From a checkpoint of a small transformer trained on Wikipedia.
Architecture: rotary positions, untied embeddings, normalized queries and keys.
Each number is 200 + 40 x the weight over its row's rms, rounded and kept within 0 to 999. Layers, rows and columns count from 0. The size before them is the row's rms in percent of the matrix's.

# layer 4 MLP down (transposed), 1024x384, rms 0.0386, rows 766-802, columns 128-191
094,103,200,271,208,194,200,163,222,159,155,173,227,216,162,182,215,185,214,296,188,229,140,222,201,180,221,190,188,132,167,205,218,183,218,284,252,195,176,159,178,255,188,126,134,137,185,186,225,245,196,207,290,224,189,158,191,259,139,175,133,192,283,219,247
089,188,219,211,183,175,158,217,207,194,258,179,176,252,136,263,175,201,197,191,219,173,284,253,194,203,195,157,157,190,203,168,215,160,184,185,164,192,205,260,197,200,192,213,177,185,226,194,209,214,219,290,245,201,171,235,164,260,209,210,211,152,205,204,259
103,176,166,180,210,188,185,156,172,213,214,177,238,175,224,210,147,116,233,212,175,212,223,218,234,190,178,168,198,264,197,149,140,159,182,193,126,155,74,263,181,216,183,194,191,214,186,183,181,207,233,164,226,199,218,211,208,245,177,240,191,191,207,297,208
095,172,210,238,145,204,237,225,199,243,268,166,165,133,200,169,221,302,145,187,216,198,232,212,122,210,154,139,215,215,221,173,199,218,221,251,120,131,156,100,185,182,172,217,268,151,172,252,195,181,257,233,200,185,237,250,152,220,223,239,187,141,157,270,208
100,186,218,165,270,203,249,187,180,210,193,155,192,193,179,194,176,246,181,201,226,161,151,156,267,190,168,289,264,245,116,231,247,183,168,200,241,213,245,209,181,72,199,243,191,272,144,203,244,146,256,205,243,260,217,222,158,182,189,185,258,267,170,202,280
093,231,192,142,204,178,199,234,187,186,131,118,194,253,204,170,179,205,233,192,208,129,215,177,177,170,208,236,206,231,172,187,221,165,257,276,222,228,91,242,219,222,223,227,283,191,248,285,152,253,175,155,119,150,172,299,130,185,137,208,176,164,135,155,177
095,113,226,245,178,158,158,222,195,174,206,112,224,247,273,178,271,171,207,214,197,106,259,150,242,203,183,220,280,213,192,185,211,166,206,234,168,196,149,246,180,201,177,186,121,169,154,213,178,197,128,311,293,145,161,189,224,250,169,214,243,142,236,222,212
090,170,174,263,184,205,215,200,157,158,200,205,231,143,241,193,177,187,226,250,231,128,204,171,132,197,131,219,184,191,204,198,234,219,205,312,241,260,194,242,238,194,238,228,226,241,186,224,223,260,202,183,218,232,212,223,241,199,252,224,207,121,270,146,198
101,193,271,139,228,184,189,158,181,208,157,147,243,258,208,263,159,238,243,124,231,155,250,167,247,240,193,216,183,226,160,268,229,195,190,189,188,245,217,181,242,164,217,181,179,197,210,220,221,199,242,170,133,144,202,204,208,185,185,236,138,211,144,206,159
099,155,267,120,239,169,190,358,174,250,128,193,176,238,43,234,223,168,231,163,169,171,156,168,177,144,172,105,194,162,172,251,166,202,238,172,203,240,201,126,157,256,264,214,221,214,197,218,216,215,193,221,181,158,151,216,244,266,208,157,195,225,202,271,160
100,211,292,176,234,192,195,213,223,227,224,254,281,198,201,149,261,141,207,109,252,228,178,158,223,144,136,187,163,268,223,223,210,192,194,206,209,243,133,177,213,231,155,206,166,187,103,125,186,160,255,205,228,232,145,215,208,245,246,181,201,193,183,159,146
108,240,244,249,175,173,176,202,135,206,204,209,201,240,161,238,253,218,188,186,151,216,210,169,161,179,155,195,261,184,180,253,158,199,161,203,203,157,187,244,276,150,147,190,159,206,231,242,220,228,169,213,206,242,102,217,221,225,185,131,213,172,181,153,213
081,107,234,176,178,219,215,222,208,179,231,209,234,189,167,145,150,190,209,208,186,138,222,223,178,95,256,167,214,189,131,175,129,223,222,229,223,244,170,248,148,263,164,181,245,156,148,270,254,200,126,195,195,200,201,215,179,226,171,213,193,187,182,208,209
100,194,190,189,173,170,211,205,263,169,147,166,93,221,195,124,242,81,172,210,156,164,192,160,258,185,176,226,329,238,215,240,167,282,151,209,180,170,225,219,222,236,221,180,202,164,188,244,207,157,170,184,189,112,209,156,215,191,161,190,230,110,178,220,191
099,213,191,163,215,164,229,235,259,259,177,194,238,250,164,170,150,129,196,174,250,212,218,221,187,281,244,154,217,160,167,246,197,193,133,200,184,229,218,232,169,230,169,202,247,178,251,215,104,212,205,269,172,143,182,207,201,162,236,283,263,192,224,181,253
101,141,318,314,194,207,201,140,139,220,190,243,216,235,144,202,164,157,317,227,187,234,165,189,242,185,111,168,162,191,140,212,278,187,187,165,173,243,219,234,199,207,163,212,85,198,142,192,186,162,186,174,261,162,245,159,198,191,199,191,253,238,208,181,264
099,149,190,196,142,157,184,206,264,171,174,144,204,217,214,188,249,212,186,190,192,253,182,177,205,219,256,219,244,242,211,217,217,182,267,190,124,233,231,204,187,140,115,167,247,177,218,183,185,186,243,145,165,234,254,193,181,212,246,190,202,181,221,245,219
103,199,185,283,244,287,204,181,219,228,241,183,151,289,249,231,137,186,176,216,248,155,263,205,181,202,195,200,185,245,116,191,235,156,244,251,105,211,216,195,185,191,253,218,171,160,194,363,261,221,218,90,183,219,197,274,189,209,194,248,186,208,136,208,247
100,308,262,190,195,230,166,221,246,236,155,184,211,219,195,137,241,185,228,270,187,103,203,236,273,165,211,188,189,224,162,233,176,224,237,164,144,189,224,191,180,220,188,224,135,176,212,226,143,152,214,175,230,188,210,171,147,263,244,287,206,155,184,201,167
102,291,208,168,168,185,194,194,258,204,282,177,216,245,168,256,183,198,143,228,162,212,151,184,183,155,137,239,264,200,243,198,178,161,123,226,107,184,92,232,223,205,165,229,211,205,188,155,170,228,199,271,154,204,200,240,192,233,192,147,213,221,178,190,173
096,132,244,169,205,212,191,156,150,175,236,221,174,167,178,218,220,173,150,287,184,195,233,236,183,259,184,241,222,159,169,223,196,270,203,198,193,205,261,195,262,152,191,240,147,295,229,230,158,176,274,185,310,158,239,173,201,304,126,172,139,129,183,179,300
094,113,180,301,227,224,159,179,204,217,236,200,245,203,260,261,250,194,242,232,164,253,211,185,198,272,215,122,218,144,177,200,207,249,200,325,230,196,180,195,213,171,228,147,179,243,116,195,161,229,180,228,202,181,215,190,131,228,188,210,229,227,150,221,172
106,187,271,154,202,207,101,198,209,175,162,236,279,211,229,257,246,194,231,171,115,244,234,229,200,203,234,226,199,198,241,199,160,236,245,171,228,196,124,210,131,214,158,271,137,199,201,211,169,209,164,249,181,200,212,222,218,184,240,177,208,168,105,220,212
114,250,193,219,225,261,165,91,282,278,223,198,206,175,205,182,198,176,185,155,221,183,208,227,176,263,187,199,176,188,189,182,192,158,179,178,301,206,240,216,221,128,193,176,155,249,215,261,258,151,187,253,256,178,208,171,258,181,240,202,234,243,121,98,145
112,269,197,253,187,241,212,211,164,198,172,221,232,245,166,231,187,151,219,190,255,275,183,134,268,236,192,193,217,182,153,184,218,149,251,212,232,242,192,190,240,230,249,209,161,120,314,267,210,186,147,141,140,209,183,215,250,198,163,223,165,234,190,204,168
097,212,192,207,224,222,195,194,160,186,173,179,220,186,244,206,221,177,247,225,246,183,195,167,236,158,201,140,171,239,189,166,187,175,247,206,202,235,137,205,148,197,228,201,176,225,126,241,144,180,151,169,273,179,177,212,246,186,150,234,228,175,255,189,247
101,170,213,227,140,126,152,204,175,161,168,234,137,217,191,217,226,182,141,99,160,194,161,187,214,216,233,208,221,185,248,213,222,184,159,197,142,163,170,210,192,171,207,225,212,176,262,243,228,217,98,220,266,214,273,254,159,151,235,205,136,160,172,322,175
099,149,185,187,231,248,239,235,172,170,157,211,213,197,193,168,252,187,181,173,258,128,262,231,215,168,168,106,212,190,206,181,163,216,164,195,193,240,196,170,162,209,149,200,95,245,234,148,177,210,198,148,159,170,174,240,149,248,164,276,198,164,247,159,160
084,214,201,304,195,185,211,177,171,162,187,241,150,213,197,136,217,169,197,221,213,169,172,156,181,197,228,145,172,241,159,225,145,144,222,206,223,199,227,155,197,240,115,180,215,247,213,213,137,133,236,127,243,175,156,174,181,233,206,197,213,138,165,223,136
101,229,248,240,233,218,223,184,299,149,223,153,230,201,186,203,152,259,168,255,214,243,109,209,169,163,176,243,164,221,247,229,164,175,216,253,207,161,197,203,260,109,221,212,215,232,183,238,148,145,219,183,128,227,182,207,232,231,226,133,188,210,171,220,225
099,181,155,249,212,214,223,132,164,131,199,286,167,252,230,147,140,137,221,240,215,214,261,257,191,222,175,197,184,243,223,160,166,230,227,227,174,198,160,256,176,227,192,242,249,211,126,224,221,177,144,208,163,185,251,205,160,206,193,141,214,137,172,239,197
101,238,230,229,244,187,166,143,184,178,235,134,208,241,182,159,216,152,222,193,137,218,151,169,271,236,160,192,214,246,218,182,232,248,222,219,239,214,176,212,142,110,178,158,207,141,203,220,192,195,187,229,204,255,146,142,259,261,159,161,200,176,174,207,173
096,154,202,196,246,178,183,269,108,187,181,197,191,227,243,203,252,153,127,182,173,176,156,233,203,173,193,178,191,273,153,211,278,116,232,213,230,176,198,166,231,163,177,202,195,246,156,231,268,151,195,210,178,160,257,231,165,249,203,173,143,162,227,184,263
109,282,217,261,193,173,195,247,232,241,237,126,156,250,271,219,211,248,169,129,199,237,266,187,207,256,160,195,164,239,158,305,226,192,214,176,199,197,231,228,207,198,145,243,214,256,201,175,209,210,235,172,211,207,175,260,252,204,135,145,219,163,230,197,226
100,184,213,197,158,204,198,108,260,216,169,123,207,288,188,186,198,161,176,153,149,194,208,215,212,180,187,148,160,240,208,262,140,180,208,217,201,221,290,181,226,240,234,187,165,170,231,198,155,221,247,209,271,228,150,130,196,105,180,177,334,200,190,206,238
088,248,172,173,107,216,125,209,242,264,264,213,237,175,185,238,204,195,196,202,247,170,193,171,220,210,218,186,157,261,164,236,211,206,241,191,210,141,213,146,269,188,240,214,275,232,204,235,222,160,228,234,238,175,197,206,252,260,256,278,220,240,255,201,201
102,173,228,160,209,234,227,174,195,143,218,230,194,189,258,201,240,237,276,232,183,201,223,186,152,119,189,161,224,199,213,208,130,247,105,214,247,195,185,294,219,97,123,224,207,166,181,191,248,123,192,206,224,175,187,195,190,218,209,316,218,210,169,201,225
# layer 4 MLP gate, 1024x384, rms 0.0405, rows 767-802, columns 128-191
092,257,195,231,248,176,229,219,264,273,183,217,229,135,185,166,189,238,190,166,205,239,223,177,211,147,183,171,173,219,190,164,205,227,191,200,252,178,189,141,217,193,206,245,230,195,237,179,193,154,209,171,186,270,210,215,251,177,225,236,225,235,268,164,197
101,178,149,210,276,206,225,243,196,211,173,240,164,130,192,247,235,228,244,237,153,200,199,167,265,165,98,184,194,205,189,205,183,229,169,218,179,231,161,243,228,231,260,251,184,175,161,269,184,279,238,196,180,179,161,270,198,232,238,182,167,173,206,232,188
096,163,292,155,210,232,317,232,190,141,199,228,151,205,235,264,195,271,227,187,171,143,176,186,232,209,224,285,302,154,138,218,253,111,265,183,243,190,187,182,205,262,176,183,219,197,204,133,165,221,153,196,186,174,161,158,192,188,221,199,170,169,240,147,203
100,113,199,231,194,211,225,225,239,192,153,208,175,196,191,189,151,200,214,299,190,276,268,159,191,207,179,289,183,219,194,192,254,202,163,222,157,140,195,258,238,161,205,194,213,159,191,212,179,202,122,162,172,255,158,182,260,199,189,239,166,162,221,203,221
094,290,175,183,204,173,240,218,174,212,172,225,220,220,305,196,243,181,134,181,198,181,182,239,229,184,207,179,201,194,153,225,200,198,169,221,214,205,227,216,236,175,192,154,173,223,203,168,234,153,187,188,194,181,274,97,159,180,237,177,225,130,177,244,199
097,201,235,149,157,185,186,103,206,240,187,222,156,168,213,222,164,234,266,111,251,123,209,227,166,180,222,257,233,185,158,274,246,225,187,195,284,218,203,225,266,179,215,188,182,211,203,148,150,225,252,177,155,160,220,203,146,197,248,179,156,205,139,137,231
093,175,192,73,207,124,246,196,201,204,170,206,201,207,157,201,184,190,246,167,144,124,191,188,211,225,197,199,221,238,136,241,174,217,210,216,222,153,278,203,155,167,178,198,167,233,228,145,152,214,252,150,201,247,193,199,238,157,175,209,106,210,208,170,229
101,167,204,195,233,298,242,215,203,223,182,282,157,176,232,181,220,218,200,168,262,210,231,132,233,150,200,261,196,240,240,158,226,251,192,266,207,227,226,199,237,249,181,147,192,177,181,122,184,162,147,194,194,157,186,152,230,229,287,276,109,168,194,247,146
099,200,173,232,185,213,220,159,223,192,180,247,168,242,227,241,217,270,160,232,125,228,247,198,175,206,176,267,189,188,188,168,217,217,158,259,261,229,236,147,227,171,121,184,160,208,213,161,225,233,197,135,214,178,180,161,107,182,172,165,260,172,165,231,186
098,133,174,233,181,177,281,160,206,189,232,197,238,245,170,205,176,211,144,225,209,243,208,204,194,205,245,203,260,179,174,183,187,271,177,171,202,203,120,158,246,140,236,204,215,236,206,168,250,183,172,131,175,248,220,188,156,229,201,236,324,223,210,225,204
103,227,256,229,172,212,194,241,209,130,89,215,155,165,208,188,287,201,175,224,183,207,222,226,190,239,114,239,255,211,253,288,227,219,217,248,188,161,204,225,233,217,185,197,244,195,168,179,234,169,183,145,203,146,185,153,219,241,253,205,235,172,113,213,129
090,247,236,125,251,176,246,189,209,264,170,229,145,166,246,292,185,287,140,187,224,200,191,166,205,190,171,197,170,190,212,233,175,244,150,251,240,263,165,279,235,195,230,236,203,214,184,245,156,213,174,166,169,193,232,142,188,160,251,210,238,257,187,164,146
100,238,200,266,183,192,206,200,159,217,193,222,208,175,202,182,220,229,209,205,172,139,130,297,277,234,190,251,144,196,225,201,177,120,237,199,235,245,187,235,218,177,204,221,188,121,234,152,162,188,255,157,163,206,164,186,174,142,185,177,211,225,235,129,205
100,119,130,237,194,178,231,163,229,199,248,141,173,224,190,237,214,147,159,234,190,165,165,286,263,198,198,234,247,200,200,155,206,242,296,201,178,206,218,171,250,203,198,153,250,108,182,187,154,248,192,183,168,244,116,200,187,171,261,195,184,154,194,222,246
102,179,149,206,170,198,282,195,232,136,196,229,179,194,176,221,167,242,217,217,193,214,183,182,158,169,201,273,102,188,205,121,243,199,232,181,223,173,148,269,194,249,182,150,114,226,211,262,159,212,180,118,171,201,160,215,291,217,283,191,184,266,190,234,203
098,279,194,159,200,281,220,212,224,207,180,237,144,202,240,148,140,241,147,199,231,237,203,220,233,235,128,224,267,280,127,233,181,215,271,198,288,222,142,174,213,153,272,221,215,160,239,158,198,206,126,169,213,170,231,227,204,229,158,220,220,227,124,236,205
101,254,278,222,86,157,292,174,155,230,171,144,178,272,254,243,151,229,240,208,183,265,139,245,182,212,278,236,248,210,149,154,164,241,250,224,226,176,211,175,217,198,205,146,211,162,221,186,99,260,179,197,204,218,216,158,144,237,179,178,197,227,155,190,158
100,193,190,174,199,166,157,143,273,209,147,165,205,256,239,169,255,179,214,237,244,220,173,251,250,206,199,288,188,197,189,194,226,164,190,202,181,169,210,152,223,162,170,202,92,244,236,144,169,186,139,161,128,168,83,240,235,230,210,194,262,216,177,282,165
100,156,200,186,173,194,163,194,218,185,203,194,179,255,141,242,178,135,203,208,206,144,233,236,202,167,223,121,153,161,128,196,227,161,284,179,195,283,260,211,277,211,226,204,180,174,192,125,198,273,145,182,177,156,163,209,258,234,188,233,171,176,246,213,222
099,176,118,153,205,107,218,163,266,180,196,239,126,158,214,296,236,199,174,207,213,170,143,196,222,207,172,161,229,202,201,211,218,165,128,215,212,149,183,208,273,117,201,230,184,238,225,184,208,171,174,182,149,247,202,201,155,181,171,192,201,189,142,205,250
095,225,229,177,197,213,207,231,184,100,240,206,152,172,192,147,226,221,166,237,214,125,199,248,228,209,218,220,188,128,108,196,249,180,116,172,167,271,223,254,204,162,213,203,149,162,270,163,154,232,210,159,50,209,236,181,214,187,243,180,242,230,208,162,188
105,173,202,193,182,179,269,208,262,173,225,227,178,225,183,186,196,210,278,177,214,201,110,171,279,244,271,160,220,204,185,163,191,239,291,201,244,270,188,128,237,204,156,193,183,187,170,216,194,235,193,174,191,117,228,242,127,287,185,171,233,198,103,207,159
109,180,215,218,237,238,238,345,203,181,185,195,126,151,214,203,233,218,185,244,231,252,187,166,221,187,241,225,256,268,157,162,166,238,221,225,177,214,165,201,204,167,285,122,199,124,172,197,204,287,170,145,236,235,147,201,276,243,193,190,219,160,163,211,168
107,220,224,173,196,205,256,163,232,165,165,153,167,172,208,294,230,217,173,230,194,218,153,125,214,243,175,125,205,203,118,204,197,237,206,203,229,201,189,188,207,129,213,180,175,128,164,231,198,178,167,149,176,253,208,151,190,222,206,174,165,195,118,218,287
094,174,222,212,171,229,254,91,236,262,236,193,195,282,200,214,286,217,228,130,212,197,148,200,203,221,204,143,179,202,141,235,197,194,285,194,195,243,287,137,239,201,229,208,193,176,249,209,189,256,198,163,259,208,223,172,141,217,214,238,287,208,151,228,244
101,145,247,183,234,195,172,176,218,236,182,201,162,204,198,241,237,170,190,210,194,231,245,190,167,221,227,186,258,223,216,194,121,304,237,321,271,223,196,175,237,244,257,176,270,155,220,179,198,252,124,156,177,115,189,191,254,197,207,195,248,147,231,186,165
098,228,121,236,185,210,267,260,162,174,146,218,137,243,278,226,160,163,223,259,197,131,212,149,190,192,241,195,185,214,134,194,214,182,138,227,196,205,303,160,216,180,231,195,256,168,242,246,200,203,197,176,110,237,204,247,230,239,190,123,204,171,168,206,201
090,240,145,226,203,175,168,188,253,206,184,264,169,209,204,204,174,199,162,155,204,243,231,244,242,210,172,208,179,176,175,209,239,234,205,226,200,180,198,227,201,189,237,185,227,233,309,152,148,229,158,197,181,222,161,241,251,283,254,205,314,175,162,222,150
106,206,193,247,243,171,209,237,170,214,179,211,187,218,260,200,194,187,123,214,226,233,194,214,272,166,168,211,191,211,170,192,136,264,152,143,191,179,101,217,240,164,199,171,237,199,153,185,189,154,228,165,167,238,247,174,267,160,278,146,272,188,185,226,138
099,221,184,183,214,200,230,178,174,172,194,218,176,149,191,211,252,194,220,211,262,158,181,199,245,192,153,173,229,146,194,219,125,268,249,260,221,232,176,214,224,234,217,149,234,163,169,218,227,201,202,162,89,228,198,169,169,185,187,182,143,201,203,243,182
107,184,209,177,167,217,288,270,177,255,202,235,195,187,203,275,203,202,233,148,266,156,192,222,194,203,186,204,298,129,190,249,237,189,169,213,102,202,174,182,280,293,270,158,200,176,172,232,221,182,189,206,210,194,189,173,209,163,274,185,278,205,124,224,212
095,197,239,240,238,156,219,259,177,139,192,267,138,205,232,207,214,157,141,149,191,157,231,222,200,215,117,186,160,265,113,282,254,135,205,201,229,214,236,205,200,147,215,132,130,338,241,215,257,127,141,152,184,173,171,165,154,159,193,171,190,225,185,265,230
105,141,183,185,220,179,195,282,264,191,169,178,157,207,179,242,179,157,144,215,213,189,239,190,175,179,245,161,196,220,197,148,183,175,222,182,277,181,215,185,171,151,259,164,90,138,146,179,158,228,237,177,175,210,269,179,211,249,264,252,182,231,107,312,203
100,232,219,210,222,201,204,233,248,257,157,222,132,233,155,192,160,248,238,170,186,254,166,107,205,237,211,150,225,191,172,218,192,204,129,185,270,189,173,213,204,262,254,226,166,180,173,233,258,134,137,196,189,222,181,131,169,184,192,186,173,171,176,153,166
093,166,162,242,224,163,142,232,254,218,216,227,129,239,220,207,200,263,223,301,210,233,194,152,170,222,146,177,212,235,219,228,273,225,178,218,177,190,180,200,205,205,241,165,176,197,221,272,175,179,149,150,178,254,173,198,159,300,191,170,192,248,136,191,168
101,242,182,260,133,280,190,164,186,301,299,163,190,197,287,184,199,184,219,208,207,238,170,213,279,226,180,208,154,181,239,238,214,252,167,175,162,270,196,203,239,229,202,198,148,99,243,244,169,268,187,140,170,174,187,171,220,233,246,248,238,253,179,225,187
# layer 4 MLP up, 1024x384, rms 0.0399, rows 767-802, columns 128-191
088,270,158,179,198,196,206,133,265,255,214,216,207,143,279,183,158,156,218,165,181,184,184,154,213,184,236,160,205,242,218,226,170,224,197,217,248,190,193,198,173,211,202,214,201,235,220,262,207,180,231,221,221,211,234,197,188,169,207,134,216,264,158,116,166
102,178,242,126,210,215,153,139,299,247,243,218,194,203,199,218,142,167,163,225,198,236,241,180,186,208,228,173,163,198,202,303,200,226,190,200,148,265,240,209,264,201,234,185,196,172,196,210,212,176,185,200,213,155,188,151,208,222,232,177,246,208,143,211,171
095,217,205,251,182,198,105,176,302,164,186,158,184,103,196,152,173,307,178,179,204,194,149,200,200,181,185,190,158,176,145,157,250,160,134,217,178,186,164,178,183,233,187,236,270,216,150,161,218,168,213,182,153,230,202,235,112,265,206,230,242,221,112,193,199
100,206,165,191,212,230,239,176,325,315,165,209,140,143,180,216,180,127,185,201,230,133,182,223,198,263,205,108,158,247,172,299,291,178,175,230,161,157,280,130,213,233,162,178,168,204,134,218,163,234,259,185,130,190,220,173,234,221,183,196,153,237,244,170,241
091,149,230,212,243,214,175,287,164,177,184,170,210,195,238,275,203,206,194,175,143,207,269,182,142,254,242,161,206,247,230,221,207,191,160,135,217,215,250,196,210,181,166,242,172,245,202,160,183,179,134,181,192,159,245,224,246,191,241,215,144,234,193,248,183
091,260,185,212,207,197,172,198,195,198,190,219,239,134,190,176,226,164,246,245,271,179,199,255,192,88,219,345,242,182,219,250,234,195,249,162,246,215,178,173,176,139,165,246,230,259,182,160,334,221,203,204,147,238,204,255,225,170,152,148,175,231,153,203,220
090,150,210,212,227,181,150,178,193,249,201,248,194,242,236,237,179,248,264,247,318,241,210,185,183,253,171,189,181,248,265,236,212,190,202,149,146,120,230,154,198,163,179,291,195,203,172,153,245,175,173,171,199,225,187,159,202,245,167,178,200,224,137,137,191
097,231,174,235,237,137,226,126,252,159,194,187,193,129,192,186,237,232,212,257,227,218,154,207,122,205,247,151,213,204,175,240,232,208,228,170,151,233,275,109,131,258,229,166,113,194,236,246,241,191,148,167,219,131,124,199,141,231,146,233,225,165,171,205,124
099,245,206,209,127,286,258,265,187,228,222,201,156,125,173,238,118,135,275,228,155,224,275,204,221,168,223,233,231,223,198,204,230,200,133,209,129,189,212,231,181,101,211,174,175,181,194,193,211,104,166,198,206,199,214,183,186,242,271,244,169,189,279,215,162
098,206,180,180,132,191,234,193,211,129,247,192,237,238,173,262,222,221,207,142,193,108,148,186,146,193,162,199,170,236,129,262,256,155,191,214,204,139,187,205,249,203,167,116,208,238,229,239,171,147,195,165,242,213,254,202,163,281,182,196,176,192,126,122,198
102,229,191,162,192,200,82,222,246,208,214,198,194,165,253,203,193,180,226,209,140,120,192,279,163,202,238,198,191,257,186,214,152,247,192,143,217,216,196,196,175,297,139,143,156,206,188,178,213,209,233,184,212,224,253,248,257,235,229,204,153,160,145,258,164
087,220,253,188,209,297,221,143,193,257,162,199,187,131,201,238,183,244,142,139,202,283,175,181,173,217,187,163,245,175,269,268,156,214,158,270,214,231,134,233,304,223,205,199,250,237,181,251,170,228,147,216,210,184,94,195,135,155,238,203,218,264,225,166,170
098,163,126,148,208,295,203,147,149,174,233,131,180,187,144,187,165,230,162,209,219,160,219,205,160,185,203,71,152,183,176,245,190,205,96,130,197,216,219,223,194,226,203,228,143,124,198,171,145,162,248,212,195,208,282,171,255,199,214,224,223,219,142,208,209
098,151,185,201,262,164,223,170,261,259,236,251,202,201,146,176,192,143,244,209,219,192,163,218,274,213,162,255,208,139,234,172,189,203,232,221,259,155,133,194,184,200,203,193,223,204,260,266,256,232,187,193,222,162,247,193,209,161,165,109,224,211,184,228,207
103,237,235,187,185,229,246,217,173,225,170,158,169,139,109,170,183,237,122,117,256,150,144,249,257,155,250,161,199,194,163,247,233,205,227,220,235,222,187,202,200,318,241,176,211,176,188,178,137,201,187,162,181,147,241,194,209,177,216,209,220,184,282,203,146
100,142,234,216,164,185,121,181,243,261,170,170,209,168,189,202,203,182,165,190,200,275,173,213,192,176,283,203,212,133,131,203,203,106,202,175,160,206,264,151,257,120,177,185,214,203,215,179,216,150,216,215,256,247,243,211,127,193,234,141,166,169,235,231,247
100,161,142,244,248,149,184,190,217,187,217,191,253,198,217,202,230,192,189,201,211,208,167,175,222,270,175,186,221,238,132,227,189,174,138,158,211,190,182,249,166,192,213,251,233,224,177,239,288,164,255,214,252,175,187,274,186,180,215,199,255,185,125,210,200
100,217,177,225,157,239,229,215,153,148,224,194,214,218,206,204,264,220,151,207,185,171,212,195,205,117,156,243,188,129,256,174,178,158,193,256,246,158,156,235,141,164,266,213,211,257,182,193,196,191,251,231,214,193,194,247,177,225,148,228,216,270,119,206,228
102,126,210,105,153,207,189,240,238,178,264,213,210,172,196,160,182,255,271,203,211,132,164,168,161,284,179,197,170,249,234,162,210,227,233,208,186,71,160,238,203,143,187,230,230,246,241,218,220,131,211,190,169,281,126,226,215,163,191,244,200,210,281,125,239
098,222,201,163,183,169,165,255,192,248,147,238,173,249,152,207,235,200,217,207,242,155,138,177,157,196,127,166,174,256,165,178,134,211,174,205,240,241,206,193,190,237,241,173,232,133,151,203,215,185,194,220,146,265,200,228,253,179,194,231,132,141,245,184,196
099,180,164,239,225,175,185,187,240,202,240,202,214,165,220,222,144,205,151,229,218,252,193,230,228,194,224,205,224,175,221,190,146,251,174,254,191,200,205,230,154,244,233,220,216,184,199,190,185,292,229,188,192,204,252,263,128,154,233,243,188,227,205,159,242
108,226,187,172,217,158,209,203,108,190,222,191,194,175,225,280,200,151,164,174,290,218,224,138,194,211,224,250,216,260,243,195,201,202,178,196,174,228,172,158,148,174,166,152,155,240,208,128,177,137,133,181,200,188,218,167,169,199,210,199,249,175,215,117,227
122,211,260,215,147,190,258,194,227,126,255,243,202,248,191,177,120,264,197,203,93,202,178,134,192,228,273,189,166,230,155,183,176,98,247,204,249,259,206,164,246,175,170,212,200,191,226,220,230,153,144,196,163,166,242,205,171,252,189,281,195,205,297,208,237
113,160,210,232,148,245,181,208,228,137,185,180,187,177,286,208,149,148,203,205,152,216,235,217,178,235,165,219,129,263,174,220,241,220,117,182,155,236,184,201,232,313,165,114,187,143,238,228,220,199,191,166,227,266,168,189,176,202,181,206,168,204,281,212,156
098,176,193,224,175,190,258,209,302,159,113,267,177,138,178,138,162,199,190,236,210,174,262,141,141,211,108,276,275,211,195,195,169,215,167,196,149,194,153,134,170,152,181,202,197,204,228,183,279,214,220,222,228,204,170,184,202,159,166,157,182,224,246,176,198
099,195,221,189,183,173,262,211,217,175,210,170,203,198,184,150,164,171,210,186,189,173,233,225,206,205,157,205,237,211,197,234,186,221,195,182,113,275,180,213,165,178,164,203,155,272,177,255,244,182,243,207,179,291,238,227,213,174,159,214,275,207,206,196,215
098,160,193,204,179,122,172,249,158,214,263,181,236,153,184,252,208,146,177,153,196,206,187,175,214,173,246,188,169,226,168,174,232,146,221,158,184,214,156,279,170,220,225,195,188,227,163,158,127,175,225,190,198,206,258,219,219,150,217,206,205,139,159,229,137
086,139,288,152,202,288,209,136,191,233,170,199,198,248,134,166,215,161,152,186,186,200,153,206,209,210,161,123,254,212,266,200,189,235,280,173,199,204,186,232,191,209,259,139,172,194,185,186,233,153,180,208,214,197,208,179,216,246,166,231,158,243,222,117,212
098,187,199,210,217,155,168,228,177,167,255,190,210,151,256,244,243,164,266,213,158,183,194,221,174,155,257,212,197,180,241,163,262,224,173,150,212,216,270,183,175,251,201,198,276,210,192,275,193,179,165,215,167,187,145,166,206,172,211,247,212,131,225,223,114
096,275,163,193,251,191,212,171,184,220,191,206,210,151,176,161,220,272,192,273,153,219,170,168,143,212,247,153,194,202,173,208,175,103,203,170,181,248,239,214,238,204,250,183,234,203,190,213,175,227,207,196,280,162,132,142,240,258,211,215,150,255,267,241,196
104,200,131,232,65,179,229,267,175,191,263,253,158,236,237,243,125,262,224,233,225,115,275,250,160,181,242,241,222,166,174,215,171,189,228,211,171,145,185,227,212,195,204,187,161,205,237,217,168,188,228,154,167,213,256,183,148,176,218,213,90,169,214,190,259
092,163,198,200,128,260,189,182,228,281,179,247,217,191,213,159,137,147,188,244,236,242,160,220,192,220,241,221,247,172,270,204,188,242,211,248,212,142,193,167,142,219,207,218,262,156,237,138,213,226,228,245,280,142,182,171,194,192,238,225,240,200,243,223,171
105,210,228,145,161,192,178,252,178,155,213,229,195,201,223,216,191,170,136,264,224,240,242,225,231,167,287,217,200,108,199,203,143,228,142,205,234,204,211,195,223,223,219,180,153,152,202,250,182,182,121,196,180,179,150,157,225,228,154,181,161,159,206,224,244
099,210,231,206,278,217,250,213,213,246,219,241,210,154,225,260,119,168,252,258,173,226,197,229,164,150,204,153,209,136,177,281,144,233,207,251,183,177,96,216,222,247,249,209,190,131,150,185,265,130,205,164,204,202,254,214,219,194,150,107,149,213,155,175,295
094,165,199,168,204,128,126,169,186,202,228,188,247,184,199,197,230,270,166,197,126,150,233,254,184,159,159,259,214,194,202,176,203,287,242,149,167,186,239,300,235,217,237,203,142,275,187,212,190,186,237,220,142,190,228,265,203,267,209,147,200,236,154,229,207
099,161,201,188,176,174,249,206,147,207,240,207,214,189,192,208,138,219,143,172,172,232,244,189,213,248,180,162,202,259,218,201,259,218,178,179,178,274,219,257,185,185,191,137,178,218,154,133,227,166,226,238,228,196,285,246,201,223,213,211,210,171,142,230,227